config.yaml
rope_base: 10000.0
bias: "none"
init_std_up: 0.0469
optimizer: "adamw"
decay_fraction: 0.715
batch_tokens: 32768
steps: 4838
Each number is 500 + 50 x the weight over its row's rms, rounded and kept within 0 to 999. Layers, rows and columns count from 0. Numbers have three digits each. The size before them is the row's rms in percent of the matrix's.

# layer 2 MLP up, 448x128, rms 0.18, rows 421-447, columns 0-127
088:513528522558560513473491508543474498528495498576513504467421471490538528530457412455496501599484457525517501494457425572554483482519460557485413496545373562511544490530482554468530515525543421476580482467536495445506479500507604556519391496557452509401475539606512496491529433428376550453479451509455501475549463439582574468495490516391599402474513554468529482543388519533563594479568
099:513501445535473523566553460515435481521490500443522516521525334553517589400589590499489581472503581479470606541470418514595570491521568506519584529495455440411545523529440459514540558502600527443512499448519442502528486542498551496541468564597517437432512510536493530375454454491489513541517494541574435533430470533489479488503502554528481502466508519648484511510459427512499483437438
106:484556503482484480450500479589448518499630576416442504495459468474473467464434607522502561547435503499566535518516519518567542587562504550479480464482455564487431547478534522549549476510584462588597440449558484561534441496541460497434513478541424480483481548482398461467520512482452488518481497587486527443551539510563542491407423565326579431495532473464576516547493417530522454541502
094:453409447464449618570526442519523504463570576471590506488567519424430607596586471510427481522513526552459479496546473582537567576483542528454444539481484498518525451526505463505509613459551525452436471470493499495484547522493463494553518455487433498500488548506504424420434519435532434354428512532435565557568441549541527522463503487569509500483405453543563467513534606502446461468502
107:368460540586557483500544505550574373545451570504474531570458450430523553426595507531453487519456485451466516479406510583495495454550505572445391505496507509505531444498472493531566482487552445484575435493580500447518530460446560537543432589484466463477507510471497508498456472470482490487602515585517481464449545531416546533502509510437602417515553617542585462475448498405550482493491
105:516542511499458446456518520563526549562505440476555515491556510490444479512531430499459477492483492567586499445509466469518531436536575455489552497444489574566465496450445566467514572425510412496449505402486490529548375490502535466565496462531425455426459510485468500477535463505512455413384538619425579557496532465533591406473487447477592510538562383618493416560487531547494536545538
099:512518506471514494626589445487554425501555431454558539521562483450394476568518532412498453503426549575497541462574522504514677516439444530494539500484451638503444456485450528480571514522375516529526498533576451476528425520561518510569426455535472522506525500579453522469490494399492493509507539520499458533562518423412493481459489507480524494545437396456467497456566448446530499477505
092:532417472516369531459527468475493468483560517381481489596460529471564395521530467345518506468478457497534543438435499526539468468454488494411440476450379485566502527445523471523509537458435588541528547533576482524499453487566486547510537482548475538552613533519519507432497580516450505388590472545457504501498543510537482448532522510489554525523505442432543463612515537486570601520535
091:549536552519493548524566434497523436441555449421574540477501453467470451617479426480443573603472391506513550458479493483501497489510542558463519490459456668591547546479443509501555531453436476465532505475528502454488493480492463448488465506574485496485507588535468422531482468447455347522468486564544451616587451533518510502468505476433593428457444483482480506535484428503458564475569
084:488513573570536550539546472477440419456561470420561540415475505556449478532542508438396522521499471476568562439485423548509526460477465531466471436536399524479522563456417493426579553468453509520534512469553496544508485505595461453466497526515480571489488530617459529441440479354455397505528492493489384583528481581471477499535412600489495456518483515539548517509535541424540596485485
113:445361387602479559455472524513453468511547488524544551550470478501476585486496552485484512483547539445502523453509420477498581534554501490451461509603500523428535516514567495526511618414606534501399478535597470467456567513538539520539510537508468425606549534479565496438404469516531515440583497543448512534481501554424507432467488475553491419449489554467615466499412528454523481514518
115:432505544464452497598513455507442486554600474506551516500632392478472532585480424513489526512505495484505578467452573578502491616479518519548499538489455487521469465444501568412529531484540498581495564459501487526621437454455489531418496453523467490585552536536388522538552536413474523579365484604466502540587475512504451505420473478498519473445477516521480528477400467463460504529457
109:548468580526474500511504500493458392542572502558477543526546460445528461526451339478390475482528567459565503511506465566542504498465458443469514451619469512475541583456474507444509507433567472488432493560482499551488446602462463528565494462530483544556576442551536548493509479505499480438524550499478508678533502510476529553424548509502538467412429464481522340499528476534440551509521
088:591487513518506565522540404464464456526504497424602529444501460517465468573519493516431511535486539469520509587477502458504526532469547446488471431577434479558436549491406521589565563475507470566434483417547496459455412520509553550498415557557484501437461591491452540447492522412475405405482522573498454608573475457512539466530441540458458436620423504481482433507443518530560553483539
100:477547588457475447441502444517490436544495529576503571593531502522514452423488474461426395444449498468504485478451579495415511463571503522482485405486482458462455512397423541486572586442500556505504467507532469445462532512596411553498555527496488400525544534465532548462477371506519515560521477487532483532576525556572547540472512488519561341500511461556498438614487530522570545534533
102:434455502572371544598541471518622437510496457454561532478486484517493536450559481462438441544459498436534534436465466577497533497479396567374437475511500512478499432464524493542544638530494449527515450591534499480455496520558567524487481522478486527522481528496517493429439370482583510486575518512562475435468512517439545484520561525536552499420563449524562393549543561469455555466551
092:607493571625451529540460511498500455418506514554583528503467464450585470527457405471408533513495503574572476519431493513561510487439465451358436417507473557521487580486515496565540598504534521511479489470512540441465445471586490585449492536548439487435570525480487619492501472513447512367509514529471491530490438570474544484459476494470499498461564489442400448577481520517484546531577
084:421427554501493622508562499503479479512541523576535538518456421483455512496426429465371524540414494497498534473483523602474525514553522564414406489515438577545475467487560598577545525439514463598469437484493489477566453509502513533505552569599452464482494441528443538564459476449485492491509507588475480532484496473482435423531511576440604501422460456451620437461456499539477549462528
095:484392484658508546553501458533479431497479488461584511598553468496487646464562548510475520466471583516459531558398513543473464499502471562441435531602451494410535485458433507523509474401570535479566548467560494540532449541457508533446492521502468469425425599494460535423438467479549531470396539526534477475502543509458555507531541534543496454450527606509573475485474481492527585462491
111:476510407553492499522459492491456465535463423531545538526528437519526524483561403451479576552480374529502522408429545503504490541521532512499437521552486503429540428450526480569518541493638473483486473497556413508462502492503497501415552566522477402588527561520576445566387443522516522400537473605451481450429545518557509444511494504493475533523564566514609470479417592465494423497470
073:490521459536420540563503503409505468498610420484544547473512413481524449526582428447506539569407408427477549497471522526535562508516513566463414439489458605566536511443526528514569526460489534504558504422563495435547464461559481490454464496529462480597510492539556527580490528446492476563466481621397426522546474441433444454541561493474568497411425482500547482410509412494460498480504
097:418472448471396524482519472461488486553524515498531532542499482488365458451580494401523548522487462486494521550511525528555549555606522434481457470409460512589502451464478497455512483440536512614522527465691478460485447470487491443495489452477479454470489530562526581538410544488537475515470441573460501540563607458456437479469514529456581468649491471490502474433525509492475547564552
104:456508520483463523429478459496465487516579492503524524529561479534371462489611470429508445502473496472567542490502530503482489592603505448579457537436492531462546509456544459557501462449585505551509560432656421507581463501399590465548528560503494396569469511507503445497449512508484423451478572617457512511445490440477455517535481472564572501531537519539530512406451541408420531482478
090:457488549464477462495523481582467482501613541583479509553559487446411505530393498492481504502459461536557521473483523544616514560507555600559515602386483581558470540454485544499538508493539485493457568505485525502608523473441435438546528539551425463571532507534454499484531415475542448485438472556446552593537501435499408522363509473449518480477478466505577453550447522489452462565405
099:524384491535521515544500486445481502548512389489485529485581460440472487466544508482418562436401511515496485421401565536491512526446413441364528462469489583566465577475528515473488514450583472579492489567469439559494517526484457565486551509505513411521505517497511507550500493507472519471485442700566537433465547487510561518566479544535507512471485422505565433519569568459534508404531
105:376428545507574512526548451539533376558529451548580526641545446474460486566539463472419425466440558452459462451524517544517498470578479451446472460551527590371463413455517511444573552525486415484525491470562473478446399590446519512534470552531471455503466541523528533471534470502546489505489507544548557500496509523483494524473565467528548431497589550503587431467445508402504493542486
119:395490481521466472494473459498491506604546561416670515614547503408523631519489537423475475488502599508493512492521480550461482565520500451488531461457443531495494558501449487547527519436522462490569492450539433465469403513409551486475479574568441511539507588456465469411512598489523509553385544516452451583513569513519520530521444501507538429543479534578481511502524445461487589529492